From a checkpoint of a small transformer trained on Wikipedia: MLP 1792 squared ReLU.
Each number is 200 + 30 x the weight over its row's rms, rounded and kept within 0 to 999. Layers, rows and columns count from 0. The size before them is the row's rms in percent of the matrix's.

# down: layer 6 MLP down (transposed), 1792x448, rms 0.127, rows 533-592, columns 0-55
# up: layer 6 MLP up, 1792x448, rms 0.0843, rows 534-593, columns 0-55
down533,130,146,191,194,204,158,208,175,207,198,207,215,169,179,220,176,182,177,173,172,187,209,197,239,228,238,145,193,211,169,259,187,223,159,207,245,197,164,186,224,154,198,227,204,244,243,236,193,225,194,188,197,181,153,207,207,222
up534,099,174,186,201,208,259,171,189,178,204,183,191,222,228,201,207,179,201,181,254,198,203,236,141,183,264,212,230,151,195,181,159,194,141,220,217,167,138,162,187,176,244,166,158,229,178,170,214,198,241,192,177,199,157,192,191,199
down534,094,183,210,192,236,174,225,206,145,213,179,188,240,165,203,173,222,198,157,252,218,195,203,224,261,182,212,188,167,207,216,208,204,185,176,204,191,192,216,233,166,163,248,178,241,211,248,130,238,218,231,232,253,217,140,216,247
up535,089,243,250,193,210,200,201,219,243,197,202,177,181,185,197,201,196,226,186,259,217,194,167,214,217,205,173,165,222,153,222,196,164,178,194,192,127,201,193,258,223,241,218,183,256,247,157,259,267,215,172,256,162,177,221,175,174
down535,089,199,155,235,199,187,238,212,205,183,183,262,174,194,204,153,201,260,156,174,235,213,144,196,172,183,159,210,174,212,192,244,187,275,212,194,155,174,229,210,182,189,196,214,164,182,199,205,175,170,249,174,218,199,190,174,214
up536,108,166,193,173,185,191,217,227,136,184,217,199,207,212,139,168,247,171,245,281,200,196,218,274,172,243,194,243,222,149,202,218,205,171,177,181,257,200,198,202,205,232,203,209,188,185,228,162,192,243,216,171,177,169,212,182,207
down536,105,170,148,264,177,175,208,237,209,165,227,178,201,260,184,162,247,246,140,241,196,236,208,227,141,192,205,205,215,177,187,169,190,188,216,194,171,161,174,203,209,127,179,172,211,142,188,201,177,231,193,201,191,228,189,245,241
up537,092,184,153,236,149,222,196,189,205,164,220,146,201,214,157,184,194,211,223,210,170,140,145,202,271,196,157,190,166,181,229,179,222,158,202,188,240,185,232,211,214,216,211,263,158,220,203,152,206,231,188,213,236,231,141,227,227
down537,093,134,225,227,173,182,224,188,177,158,176,185,249,159,149,180,188,213,176,205,169,185,188,229,178,185,209,148,167,275,204,180,180,165,211,239,168,222,168,186,186,200,178,188,194,176,184,178,172,199,184,150,209,153,183,168,218
up538,103,160,161,180,211,138,178,201,199,167,176,215,198,209,239,191,214,178,191,181,221,203,252,223,200,246,221,228,242,185,226,155,231,224,213,213,201,203,195,197,188,186,225,207,225,193,159,217,224,204,177,182,178,211,248,212,210
down538,099,235,269,201,220,223,248,212,178,192,187,197,215,203,186,145,210,160,246,185,159,219,163,187,218,138,170,209,220,210,197,200,207,173,201,199,190,201,198,195,259,205,178,227,176,178,201,207,190,226,198,181,258,225,186,167,185
up539,093,162,171,179,192,210,179,250,166,235,232,183,230,205,211,166,220,210,145,255,182,168,194,200,223,180,228,181,205,156,188,195,196,161,151,151,194,247,168,191,230,214,154,118,163,177,218,186,258,232,256,189,133,201,203,238,208
down539,096,191,196,205,228,202,176,243,175,196,156,207,206,157,193,199,160,216,200,151,180,156,223,191,179,222,217,264,184,220,200,222,183,210,180,201,131,195,227,162,206,161,256,182,236,239,200,217,220,171,188,201,195,211,194,186,150
up540,099,181,176,191,239,145,202,206,186,170,217,203,159,243,189,160,237,215,192,153,173,167,179,187,205,233,296,208,230,150,193,226,241,213,185,166,204,146,230,221,207,205,208,241,218,169,163,193,205,211,233,205,153,217,190,231,207
down540,104,241,121,203,206,207,208,144,193,196,229,206,230,169,178,167,238,215,210,209,230,197,162,215,176,149,153,177,215,200,200,165,245,158,197,214,186,225,151,164,226,216,234,159,222,173,188,252,172,108,253,233,229,225,213,220,186
up541,064,229,205,223,195,190,211,178,210,197,164,236,267,195,187,129,177,241,181,176,191,245,212,149,219,133,122,180,115,251,155,169,179,246,157,180,249,193,177,210,154,172,231,202,170,194,206,198,150,172,213,167,248,201,279,237,227
down541,064,173,221,182,203,223,214,190,217,214,235,232,146,195,233,246,205,170,230,172,155,170,233,218,152,241,245,200,251,226,195,199,239,192,184,219,179,230,172,221,157,206,226,192,283,160,152,201,208,249,165,201,201,201,140,230,243
up542,119,259,195,171,187,250,203,217,202,220,200,191,216,233,173,205,147,207,206,203,190,220,180,187,212,242,196,146,150,221,226,163,165,205,186,200,216,154,270,141,161,221,155,178,145,177,209,236,202,204,247,219,204,186,160,168,188
down542,120,258,195,222,175,201,224,216,222,240,198,197,170,216,212,134,180,196,192,177,188,237,239,190,155,240,124,206,224,225,199,247,189,209,185,205,217,212,199,178,220,241,190,193,185,192,193,198,222,204,208,161,216,224,176,195,229
up543,125,213,218,235,234,243,199,225,193,210,165,212,198,280,136,208,148,192,257,185,192,178,199,158,225,166,246,199,239,227,221,179,250,181,202,165,211,179,243,224,157,181,203,198,230,181,240,201,222,254,166,167,188,210,213,180,220
down543,116,186,218,226,207,210,209,228,225,202,191,206,139,155,183,196,231,177,178,159,200,189,259,163,185,204,194,279,190,221,200,196,180,171,194,197,143,246,186,220,171,161,213,206,195,222,195,200,198,214,226,175,260,210,170,191,211
up544,088,181,140,190,190,188,212,222,231,180,214,182,150,143,213,210,240,156,148,226,214,152,214,154,200,199,162,231,234,252,183,197,172,206,169,261,208,175,238,132,202,239,200,165,145,205,168,200,198,223,217,233,150,195,209,194,199
down544,089,184,195,194,167,173,206,180,167,221,227,203,203,118,216,226,191,250,216,197,199,150,188,159,247,206,230,214,166,180,235,178,233,205,180,192,223,204,173,249,158,171,174,177,170,235,183,149,199,153,200,225,182,233,189,189,200
up545,117,198,198,210,206,178,189,227,166,163,170,227,226,182,155,232,212,173,258,237,202,183,199,240,167,239,198,182,252,129,202,186,229,190,226,141,195,185,198,203,156,130,208,168,155,144,215,187,286,175,166,191,202,245,216,203,159
down545,118,217,221,195,170,178,197,176,211,185,201,241,201,188,181,197,169,201,258,153,193,210,213,200,204,206,202,211,225,189,212,184,188,127,202,164,225,224,201,244,215,210,253,256,214,178,162,216,175,211,204,194,196,231,199,126,160
up546,104,210,198,218,204,174,206,185,198,214,175,155,181,219,174,151,143,218,220,216,188,165,234,196,212,179,200,216,162,195,175,247,209,179,225,231,214,266,218,182,248,162,172,179,196,233,187,164,154,179,254,153,190,221,189,166,246
down546,110,254,176,196,229,196,185,180,261,221,166,185,167,196,203,183,133,210,239,212,232,248,211,157,186,192,190,232,220,252,199,197,235,219,224,235,180,206,240,164,172,244,184,233,142,250,227,225,152,232,190,164,178,206,183,99,263
up547,117,216,167,202,217,188,222,209,173,220,246,172,249,221,187,185,224,180,219,204,237,183,201,184,196,206,152,166,241,182,194,213,182,232,178,194,203,165,206,140,219,218,199,197,215,192,184,108,146,194,128,197,200,239,294,210,179
down547,125,180,210,146,203,240,249,148,202,179,208,184,152,196,177,155,189,194,183,188,241,175,214,217,198,212,270,223,181,230,205,223,165,233,233,216,183,191,207,190,161,168,194,195,183,188,205,176,200,242,170,176,211,178,184,213,202
up548,096,245,216,216,169,231,202,203,208,207,198,176,246,275,218,203,157,225,233,207,205,186,213,234,169,266,201,212,237,190,225,176,170,223,187,155,248,239,190,224,209,126,232,182,243,196,158,190,208,207,199,169,198,127,210,168,172
down548,110,187,188,161,172,199,255,174,226,172,228,227,169,189,171,191,193,199,156,196,193,186,210,144,167,151,237,229,188,201,139,242,199,194,215,212,205,207,226,188,192,260,180,207,149,215,185,212,197,185,240,223,138,220,176,231,195
up549,130,178,260,170,171,144,194,167,225,167,162,264,203,209,200,139,178,195,161,215,192,176,151,178,221,240,221,215,226,207,230,194,193,218,129,210,186,193,154,192,174,166,183,217,184,188,217,187,201,225,201,147,188,169,202,228,184
down549,139,187,214,227,228,188,199,197,148,160,222,259,275,266,188,201,156,215,205,228,233,166,161,170,160,188,226,189,235,244,134,217,212,197,199,214,215,212,204,182,152,201,221,175,140,191,223,188,199,192,244,160,199,183,155,225,177
up550,115,223,205,193,166,240,230,226,212,231,250,168,246,185,212,214,161,199,204,213,219,289,225,239,172,187,204,188,210,202,176,200,204,190,244,205,208,159,174,156,187,229,202,196,131,232,128,185,166,176,244,151,214,181,210,197,256
down550,119,209,141,159,213,267,187,187,248,215,201,199,175,220,161,166,246,208,151,187,204,203,140,240,161,231,190,192,158,171,206,210,207,199,175,220,159,124,183,198,225,185,210,193,241,216,222,216,148,195,174,228,173,185,177,162,200
up551,093,170,159,169,191,181,217,259,196,200,198,218,200,212,195,146,162,210,209,245,149,200,211,197,192,210,202,159,200,182,178,196,146,156,209,211,174,213,198,166,186,205,182,186,247,254,208,214,206,227,211,205,274,227,198,173,244
down551,092,208,204,237,209,196,213,218,147,201,210,204,179,245,169,190,208,221,166,189,217,190,222,209,211,188,158,164,232,208,204,263,205,178,132,165,205,225,188,212,169,181,214,138,116,228,234,161,240,199,203,238,216,180,269,227,158
up552,089,152,164,204,231,228,202,256,178,156,263,193,192,152,233,181,213,163,245,245,221,227,169,188,202,173,261,145,202,165,196,229,253,169,207,230,209,174,199,203,216,194,194,230,212,242,164,170,238,204,265,211,181,202,235,222,186
down552,092,182,194,245,194,225,208,202,206,179,201,159,176,258,236,213,229,164,194,236,211,200,174,206,189,220,195,109,207,208,219,185,224,222,225,223,194,206,182,227,267,200,206,216,200,227,222,132,175,140,214,228,196,193,195,223,233
up553,105,164,181,195,225,209,181,167,226,247,193,215,218,186,163,215,278,247,185,189,121,193,167,169,210,188,221,287,122,195,228,190,197,215,210,173,226,212,210,175,189,165,218,227,222,212,225,222,215,213,188,175,175,160,233,227,195
down553,112,221,235,240,190,178,207,218,168,142,233,211,187,195,216,180,187,214,220,132,229,195,197,162,194,181,170,183,197,234,170,208,229,212,197,182,210,196,200,209,237,245,157,218,188,188,220,169,198,198,190,193,197,176,201,184,215
up554,098,151,252,214,212,158,147,247,261,195,185,212,190,208,212,201,182,215,179,203,197,249,171,216,141,150,180,226,249,200,187,181,189,190,213,168,198,201,199,179,222,211,224,253,185,230,188,190,211,175,205,180,190,242,165,199,203
down554,098,266,203,184,198,188,246,190,161,231,195,230,238,156,208,195,223,224,193,174,235,191,220,163,209,230,198,171,175,155,187,206,205,205,206,272,193,255,185,186,248,223,202,140,206,222,233,196,216,185,221,171,226,192,255,188,223
up555,110,146,243,207,166,171,202,263,209,197,186,214,200,188,256,235,167,218,174,194,241,235,153,195,199,235,179,196,277,172,192,248,207,235,245,221,187,235,201,205,200,184,146,225,252,206,210,228,203,237,193,177,204,186,176,174,185
down555,122,198,193,207,160,231,198,174,235,189,270,201,158,219,137,210,239,240,196,231,172,197,182,192,178,235,202,217,209,216,194,153,196,144,207,193,169,197,230,204,195,167,220,220,166,174,200,208,236,253,181,223,216,199,199,224,167
up556,110,159,192,235,128,210,165,196,158,241,226,189,282,206,231,250,167,190,198,176,147,180,192,188,209,164,203,158,204,185,225,203,200,164,147,162,224,229,229,169,184,173,233,222,226,152,180,131,160,178,187,203,171,189,173,191,231
down556,111,239,245,176,252,186,256,240,209,144,159,186,208,167,179,250,169,181,200,181,190,238,183,234,240,136,205,199,210,192,150,177,223,215,219,210,188,210,231,222,178,189,192,189,207,219,234,221,221,127,189,253,168,238,185,229,165
up557,090,221,177,212,199,200,260,225,237,192,182,191,247,161,220,229,170,182,161,200,220,223,250,210,208,222,172,185,162,217,194,239,175,159,175,205,190,187,156,193,217,186,165,205,247,146,243,238,213,160,209,189,223,210,188,233,181
down557,091,163,254,176,222,178,151,208,255,223,238,165,167,208,229,193,159,167,208,182,177,210,167,159,181,193,159,204,218,233,178,229,140,197,167,207,186,226,209,226,248,201,201,200,201,216,225,187,237,166,236,212,180,209,198,175,185
up558,107,190,199,131,173,218,199,200,197,216,209,163,174,240,214,179,194,177,158,167,241,204,227,178,269,281,220,218,239,165,219,201,245,199,218,213,178,242,212,256,173,225,164,246,203,160,209,189,209,193,191,210,167,235,203,192,139
down558,103,174,222,197,201,196,162,246,236,242,225,172,223,262,189,216,219,201,215,204,183,178,208,163,215,231,221,199,222,253,129,183,171,206,172,190,178,202,192,205,161,207,160,230,159,216,233,192,183,191,215,222,216,226,170,187,120
up559,090,186,192,191,253,163,207,205,160,178,184,212,158,199,177,196,229,147,268,203,193,249,206,210,237,165,225,182,229,219,259,189,222,154,150,211,190,205,169,170,157,237,207,161,157,198,209,243,238,193,218,177,171,195,252,215,156
down559,089,195,177,161,189,188,157,226,218,160,156,183,242,176,221,213,191,209,209,212,171,125,178,200,147,241,163,157,209,189,164,161,230,248,186,187,248,182,207,215,201,164,202,216,203,215,220,139,207,181,200,212,174,201,197,192,179
up560,102,183,199,217,253,106,167,201,238,177,165,210,228,161,244,194,247,213,228,188,155,218,157,194,181,210,209,245,157,148,159,188,267,223,140,233,180,203,249,172,183,168,176,175,233,229,145,214,234,218,214,188,241,212,226,224,136
down560,113,200,209,154,211,205,136,230,176,195,175,191,165,203,201,207,219,239,200,136,180,248,288,206,196,149,150,194,169,248,177,241,138,213,203,222,207,224,188,232,177,221,232,225,170,184,176,141,217,179,203,121,192,169,194,192,243
up561,107,149,175,158,173,183,250,244,210,196,207,153,206,233,197,192,182,210,189,243,180,218,213,192,205,166,204,213,202,174,239,186,174,204,207,195,215,178,219,252,174,125,159,219,220,201,254,166,234,206,174,202,248,200,177,199,198
down561,105,201,140,195,184,211,160,186,233,188,174,209,174,242,223,208,221,216,209,203,207,199,239,202,203,187,212,262,169,230,214,233,247,259,203,235,226,171,197,191,169,209,187,188,178,163,221,212,183,177,248,215,206,230,185,182,198
up562,078,198,251,253,210,178,147,155,177,209,232,174,186,234,163,255,223,175,236,199,182,167,159,219,208,148,168,246,209,236,187,192,201,214,171,229,204,186,199,239,140,213,208,181,161,221,152,229,197,205,257,149,226,206,204,237,182
down562,076,208,151,210,196,230,170,204,175,233,198,185,225,206,185,174,226,243,231,221,217,166,186,181,232,166,230,224,265,217,233,206,167,224,173,223,244,204,226,220,183,206,181,205,173,177,197,140,162,208,138,163,200,184,252,221,214
up563,073,199,173,183,183,198,188,200,166,187,158,160,188,203,199,265,223,174,198,167,159,188,179,195,217,163,197,161,249,229,218,268,157,218,252,215,184,190,201,176,213,205,215,208,235,234,245,179,227,233,176,209,259,222,168,215,190
down563,068,211,279,181,235,186,147,180,207,196,200,277,234,191,237,158,237,205,223,255,234,181,233,211,232,228,217,224,248,225,181,198,157,129,214,127,195,211,216,200,240,152,235,135,246,176,254,191,204,223,218,259,138,246,167,255,214
up564,069,182,166,211,230,208,180,191,165,197,213,186,160,201,183,193,219,169,280,147,276,176,197,187,200,275,215,197,210,138,269,181,195,214,187,189,164,316,149,206,180,183,154,196,145,174,224,219,204,230,178,211,160,127,181,206,227
down564,070,175,170,156,192,166,257,190,213,174,182,219,226,209,195,199,191,227,264,225,186,264,188,177,179,178,188,180,213,172,212,180,279,192,224,208,205,195,173,154,189,237,235,122,223,188,178,248,186,186,185,187,201,239,223,202,246
up565,087,157,145,172,182,155,169,181,121,185,177,186,195,205,228,199,236,239,243,171,230,206,221,245,214,160,197,122,143,235,218,271,185,165,150,149,113,195,231,248,194,220,184,230,164,213,248,197,248,297,203,248,191,256,239,149,191
down565,089,167,214,173,166,149,246,220,209,227,204,200,238,201,183,195,209,168,202,232,254,168,183,199,139,192,191,219,190,199,223,142,193,243,207,214,214,168,186,229,176,186,222,182,225,143,177,199,191,226,199,191,177,211,190,205,223
up566,103,177,212,155,192,199,257,186,172,225,211,192,186,166,219,195,215,193,236,183,229,240,153,244,193,155,200,198,213,175,202,213,179,231,154,209,130,181,192,199,212,206,255,190,179,192,167,223,218,227,144,234,206,151,186,223,157
down566,099,212,201,267,263,211,234,255,221,175,221,171,190,215,219,157,201,211,186,194,213,195,206,223,253,202,240,218,170,185,235,233,214,222,220,209,177,190,166,191,233,171,183,260,200,262,195,191,192,250,178,201,200,195,197,196,212
up567,102,216,165,150,187,160,184,162,198,197,180,143,249,144,187,185,228,198,186,243,163,217,200,210,178,251,138,201,207,206,193,209,210,251,226,207,181,179,182,224,225,183,213,191,215,200,178,205,182,238,256,184,217,221,159,178,199
down567,104,194,193,170,196,140,208,234,227,173,186,239,199,166,160,168,182,245,244,151,195,244,206,199,184,147,225,206,201,203,194,209,202,153,233,192,200,202,208,182,152,212,241,133,180,222,236,244,203,135,214,196,183,210,235,151,188
up568,067,239,198,168,236,149,231,266,240,224,215,221,215,213,240,175,151,220,226,200,176,196,208,238,223,214,158,230,205,174,243,178,253,208,229,166,179,184,219,172,204,217,142,217,174,175,203,151,196,142,249,192,164,161,214,203,192
down568,067,211,209,186,201,249,184,216,224,208,215,146,186,150,211,261,205,174,191,185,245,218,232,182,181,217,225,245,204,230,195,179,224,219,208,136,216,226,128,232,216,156,145,222,197,208,262,198,189,196,141,188,231,204,209,233,190
up569,100,229,210,221,209,185,248,182,220,221,262,139,186,184,261,247,169,205,197,209,190,192,209,220,173,203,138,195,214,226,226,235,200,245,179,158,222,225,132,197,171,198,220,214,149,184,186,189,173,178,172,178,177,254,184,223,162
down569,099,207,255,205,151,217,222,196,224,185,156,171,216,256,224,193,266,207,201,165,204,210,226,198,200,205,145,202,216,231,223,191,218,210,188,201,156,180,211,213,249,253,214,176,225,215,187,199,141,169,163,179,199,192,185,197,186
up570,095,223,193,139,216,160,242,206,182,149,169,185,163,213,205,205,177,260,248,196,190,183,180,210,163,193,172,213,215,195,151,215,197,184,174,278,199,157,231,244,261,215,166,174,192,207,181,188,171,194,248,274,220,215,206,177,180
down570,096,151,166,194,217,205,273,228,242,196,181,154,203,153,240,200,223,227,174,177,224,195,195,234,175,201,195,227,194,230,163,147,214,249,194,150,230,265,239,245,170,196,252,208,226,213,181,175,200,175,137,197,234,192,192,213,187
up571,106,201,151,213,198,235,179,179,182,153,214,155,180,180,158,141,278,180,191,199,197,187,176,202,237,170,191,205,211,165,230,190,202,187,196,227,184,248,272,212,173,168,197,173,222,184,201,254,155,196,167,168,204,157,202,238,189
down571,106,194,189,222,215,188,131,182,157,207,134,210,177,175,215,204,192,220,252,212,221,255,254,205,197,256,242,189,204,207,194,181,209,223,183,160,218,192,243,178,218,240,212,141,167,211,223,196,196,231,202,246,150,178,189,262,175
up572,094,219,190,232,216,199,185,199,187,194,203,200,169,194,198,231,176,186,151,227,226,202,191,176,187,209,170,196,180,157,239,207,203,191,183,162,228,211,177,182,250,208,175,211,155,196,164,220,168,200,173,130,267,193,179,199,228
down572,100,161,172,218,206,198,131,175,221,204,192,199,199,216,212,230,195,174,211,181,232,167,197,169,166,186,251,189,196,207,254,160,188,190,199,195,229,174,236,182,225,215,162,179,186,147,207,201,173,214,234,246,236,223,172,172,268
up573,104,236,145,158,201,230,213,188,207,180,200,220,185,215,200,238,157,196,211,223,190,192,170,197,221,179,213,193,155,236,259,159,192,161,226,184,216,165,246,188,192,226,208,203,181,151,177,205,232,214,254,175,222,145,251,167,186
down573,106,183,152,227,191,181,147,255,140,177,226,172,166,226,192,194,232,178,176,203,194,258,233,229,193,191,190,167,217,197,185,225,170,228,174,176,176,187,186,210,219,209,211,215,233,264,166,193,208,222,180,209,192,244,189,236,202
up574,079,248,269,169,193,208,175,220,181,198,182,197,165,200,208,168,134,197,179,202,239,239,202,193,266,251,182,214,231,206,192,190,203,229,201,182,206,215,209,198,224,153,180,195,194,175,169,143,250,218,217,203,185,221,177,222,262
down574,078,191,179,232,217,194,167,245,228,218,156,225,205,228,210,240,167,210,183,172,220,271,171,191,182,215,160,195,222,216,214,238,243,217,224,254,193,259,168,150,175,197,221,234,194,178,200,142,130,185,188,228,169,202,175,240,212
up575,116,211,136,199,167,190,238,163,182,168,168,208,184,243,179,205,190,255,235,161,182,238,173,178,204,207,242,210,204,224,229,188,137,199,220,222,184,168,169,228,210,196,211,223,175,182,183,214,175,148,197,205,143,143,206,169,192
down575,118,251,240,170,230,220,167,299,199,145,215,225,188,234,225,201,191,148,226,162,185,198,265,193,186,214,146,194,231,228,233,171,204,201,203,233,163,187,217,160,219,186,208,197,218,232,232,169,242,210,168,188,191,214,164,150,210
up576,112,200,176,240,226,236,143,250,217,185,170,215,184,141,238,201,186,210,183,228,170,152,166,204,193,185,216,172,216,203,177,250,230,211,190,196,169,149,159,162,140,201,155,173,175,259,261,224,223,191,184,208,167,230,190,175,140
down576,115,226,212,211,220,167,199,256,212,186,180,202,216,205,222,236,198,235,187,238,225,167,177,230,218,224,198,259,245,227,178,190,215,226,125,171,160,241,212,139,155,181,170,197,168,193,175,212,196,202,230,218,197,183,195,212,153
up577,090,252,226,179,142,183,196,204,259,260,175,166,262,188,197,189,164,167,235,211,244,186,187,179,178,218,229,196,186,192,184,171,228,227,246,165,214,172,236,209,167,198,191,259,214,199,214,179,222,228,201,226,143,193,226,155,120
down577,086,136,198,192,251,247,229,166,234,178,255,225,234,223,240,202,206,214,191,150,182,161,183,168,196,189,144,206,202,230,226,222,192,232,165,207,204,208,151,172,218,201,211,185,180,203,160,223,192,190,213,151,243,200,194,193,178
up578,106,209,215,251,132,205,244,232,167,260,242,241,151,214,219,197,204,215,195,178,182,197,179,161,231,252,177,232,204,191,230,184,212,292,250,204,176,172,175,194,174,169,186,198,178,199,208,203,184,215,176,212,194,217,207,230,238
down578,102,217,205,171,204,247,242,208,242,182,194,182,228,255,236,152,190,199,196,174,221,248,146,152,218,250,163,206,180,142,211,157,232,213,208,190,195,207,204,240,253,189,204,209,141,226,213,200,201,154,209,195,244,236,246,163,227
up579,108,236,208,174,288,207,156,198,205,217,273,236,243,223,219,212,144,210,154,186,200,197,196,216,239,181,211,171,199,195,223,219,191,221,165,215,170,182,199,211,258,209,197,184,216,188,250,138,206,202,227,232,145,175,210,179,168
down579,104,162,235,176,248,177,152,213,198,153,186,181,198,172,186,163,228,203,117,244,177,157,219,225,196,206,226,236,198,249,223,223,221,174,211,200,196,157,193,156,192,161,211,167,155,180,199,157,241,220,234,209,145,233,172,179,202
up580,090,189,205,242,162,135,216,221,223,159,163,199,177,174,183,186,214,199,228,134,183,184,182,197,196,204,180,193,170,204,136,229,206,258,206,233,230,265,188,192,198,263,189,195,199,217,200,252,235,208,166,184,237,184,178,188,223
down580,091,183,176,161,192,194,191,223,143,195,259,193,238,228,204,217,206,205,133,229,201,236,207,254,207,165,201,250,213,209,311,219,245,251,219,183,175,128,165,217,227,190,186,188,158,181,179,122,188,208,175,169,206,187,179,219,201
up581,101,203,152,182,242,206,245,219,183,190,179,215,180,205,188,191,229,205,217,189,182,159,189,222,239,234,261,159,227,172,243,289,171,266,221,189,214,219,221,232,192,165,136,171,185,162,225,213,183,196,203,256,250,216,211,193,208
down581,107,206,215,205,198,166,172,225,183,193,200,185,150,199,198,229,178,161,195,189,166,190,266,192,188,182,181,230,156,179,175,192,187,151,190,203,210,198,215,159,230,201,264,152,163,222,170,179,210,167,203,222,197,188,201,190,227
up582,095,208,200,223,206,249,219,238,228,208,243,185,203,149,177,207,231,245,215,188,236,162,191,206,155,248,209,218,185,186,174,232,233,159,240,222,195,212,164,199,189,220,202,178,193,167,179,228,184,240,161,162,195,255,178,143,133
down582,094,204,175,224,216,158,191,211,182,192,201,218,141,183,203,193,249,187,159,220,216,223,224,207,188,189,158,255,200,206,220,199,114,228,158,137,189,188,186,208,204,221,245,221,233,191,160,218,197,196,232,219,226,184,202,213,201
up583,101,225,244,193,193,229,210,194,194,229,241,184,222,249,153,207,224,178,196,137,178,179,175,202,179,226,152,187,200,168,173,198,194,156,182,107,189,218,257,178,150,227,200,170,232,175,173,162,249,183,165,245,221,197,222,162,179
down583,096,210,219,194,244,213,155,222,192,192,164,180,231,197,158,232,210,202,202,217,164,176,211,187,254,202,186,139,258,293,144,195,255,210,181,147,202,165,171,260,257,240,201,240,162,227,213,178,125,244,218,160,242,207,161,231,249
up584,106,225,234,198,254,239,180,181,179,230,205,212,141,222,196,173,158,189,185,164,165,207,143,194,189,168,229,140,196,191,222,244,237,194,201,176,217,248,201,225,214,145,188,201,167,149,192,211,241,191,222,171,138,223,185,241,165
down584,108,253,212,160,190,187,215,135,218,166,246,144,255,201,198,211,163,187,187,230,176,271,208,164,201,162,219,205,216,187,215,121,221,178,145,169,146,224,162,215,195,210,179,221,196,169,237,195,309,177,226,184,222,210,192,205,219
up585,102,216,204,197,206,230,195,211,162,176,201,200,144,219,208,217,200,170,221,229,159,225,161,212,274,183,224,169,188,229,213,229,152,181,191,223,212,202,177,163,176,181,221,182,238,165,250,213,202,212,227,214,246,225,254,219,151
down585,119,236,144,177,192,201,190,177,174,190,209,192,251,166,217,181,220,226,249,207,237,176,204,181,143,176,170,233,277,162,238,219,199,217,211,212,237,237,142,221,164,191,187,197,212,236,211,219,192,214,190,187,233,212,216,132,185
up586,086,208,215,211,175,200,216,271,122,199,195,180,215,245,169,138,179,190,219,180,184,175,198,144,183,203,183,244,199,178,202,198,201,202,153,227,204,193,199,206,221,187,162,161,159,220,170,145,267,236,210,242,249,197,237,147,196
down586,085,177,216,185,222,193,188,211,180,200,160,195,216,241,187,220,242,170,185,165,220,210,232,192,213,173,185,201,201,251,233,200,241,210,162,201,247,197,170,184,208,200,233,179,167,182,180,204,177,208,210,286,222,259,196,171,199
up587,099,228,167,191,195,144,140,216,191,197,199,160,242,175,226,221,202,270,154,222,178,248,227,197,213,243,178,234,188,189,171,183,237,227,171,213,204,197,185,189,218,221,250,213,179,229,173,260,204,183,211,171,206,206,187,211,190
down587,095,206,185,211,180,172,240,202,201,180,199,198,171,108,212,170,257,161,139,244,127,183,192,234,202,223,248,219,161,210,179,192,187,199,221,181,219,165,221,191,165,159,182,210,188,199,208,213,219,174,187,225,193,222,219,194,152
up588,076,218,163,128,237,205,189,261,184,147,199,242,179,189,155,243,201,169,211,202,207,170,195,217,231,179,214,162,188,224,236,223,205,195,199,158,172,184,243,200,215,202,190,174,210,202,172,138,135,192,219,146,201,225,216,186,137
down588,078,212,194,196,154,153,194,154,204,211,187,173,178,191,229,184,213,173,188,256,261,166,153,240,184,213,207,210,231,205,242,254,210,274,166,207,239,184,230,162,200,206,191,177,245,201,184,248,203,201,223,256,198,192,223,220,206
up589,093,244,210,143,205,203,189,218,181,105,247,225,149,153,213,243,231,204,203,154,221,168,250,260,185,154,242,174,160,206,204,145,207,194,146,242,228,208,176,215,192,184,229,146,183,185,187,241,227,188,175,246,226,197,138,159,206
down589,092,167,180,217,187,168,217,205,207,196,213,215,220,163,215,233,252,211,227,245,221,226,174,178,218,227,212,205,250,219,187,143,159,176,214,188,189,226,156,199,195,211,156,196,166,263,243,207,135,214,209,179,160,257,230,157,233
up590,099,250,180,219,208,188,222,182,210,211,158,213,222,102,209,180,178,212,208,197,145,235,221,212,230,120,198,224,213,171,151,194,200,164,191,237,236,199,200,162,188,190,236,157,219,201,203,153,225,161,170,181,181,240,234,200,228
down590,112,187,187,193,160,223,212,188,186,127,234,198,164,284,190,206,190,206,199,177,195,186,166,218,158,262,177,171,185,240,230,246,191,238,222,139,157,211,234,223,207,247,201,234,232,160,196,233,239,191,227,240,195,216,159,190,176
up591,118,138,189,201,236,232,181,206,160,205,179,231,215,224,202,175,218,195,196,149,217,167,210,245,242,188,230,216,200,168,222,237,187,202,162,197,183,179,231,194,230,222,188,238,160,220,202,262,182,166,139,190,175,277,207,243,227
down591,111,192,215,193,201,210,175,204,212,213,203,209,198,174,208,190,202,152,219,238,188,219,243,200,183,163,146,228,217,187,217,203,192,212,198,119,208,202,236,210,228,192,220,207,217,203,175,208,247,181,203,122,192,230,181,150,205
up592,084,165,189,233,101,267,203,242,169,238,241,206,194,189,214,215,192,255,248,111,231,195,185,203,197,181,219,202,186,180,169,206,187,230,209,187,205,199,189,143,222,197,204,155,186,199,206,143,219,241,320,218,187,185,233,224,178
down592,078,138,182,227,177,138,196,173,144,172,193,202,219,218,188,175,181,186,165,220,216,169,226,196,233,211,203,154,199,190,221,239,181,175,194,215,199,162,239,189,209,250,223,218,217,181,254,186,172,220,173,214,212,156,179,236,224
up593,109,241,189,221,195,241,225,191,222,157,210,263,241,222,153,203,125,225,195,154,207,226,195,140,182,197,189,238,207,167,196,175,226,201,121,183,225,170,200,228,205,212,217,200,185,255,183,227,211,187,247,246,164,222,201,243,222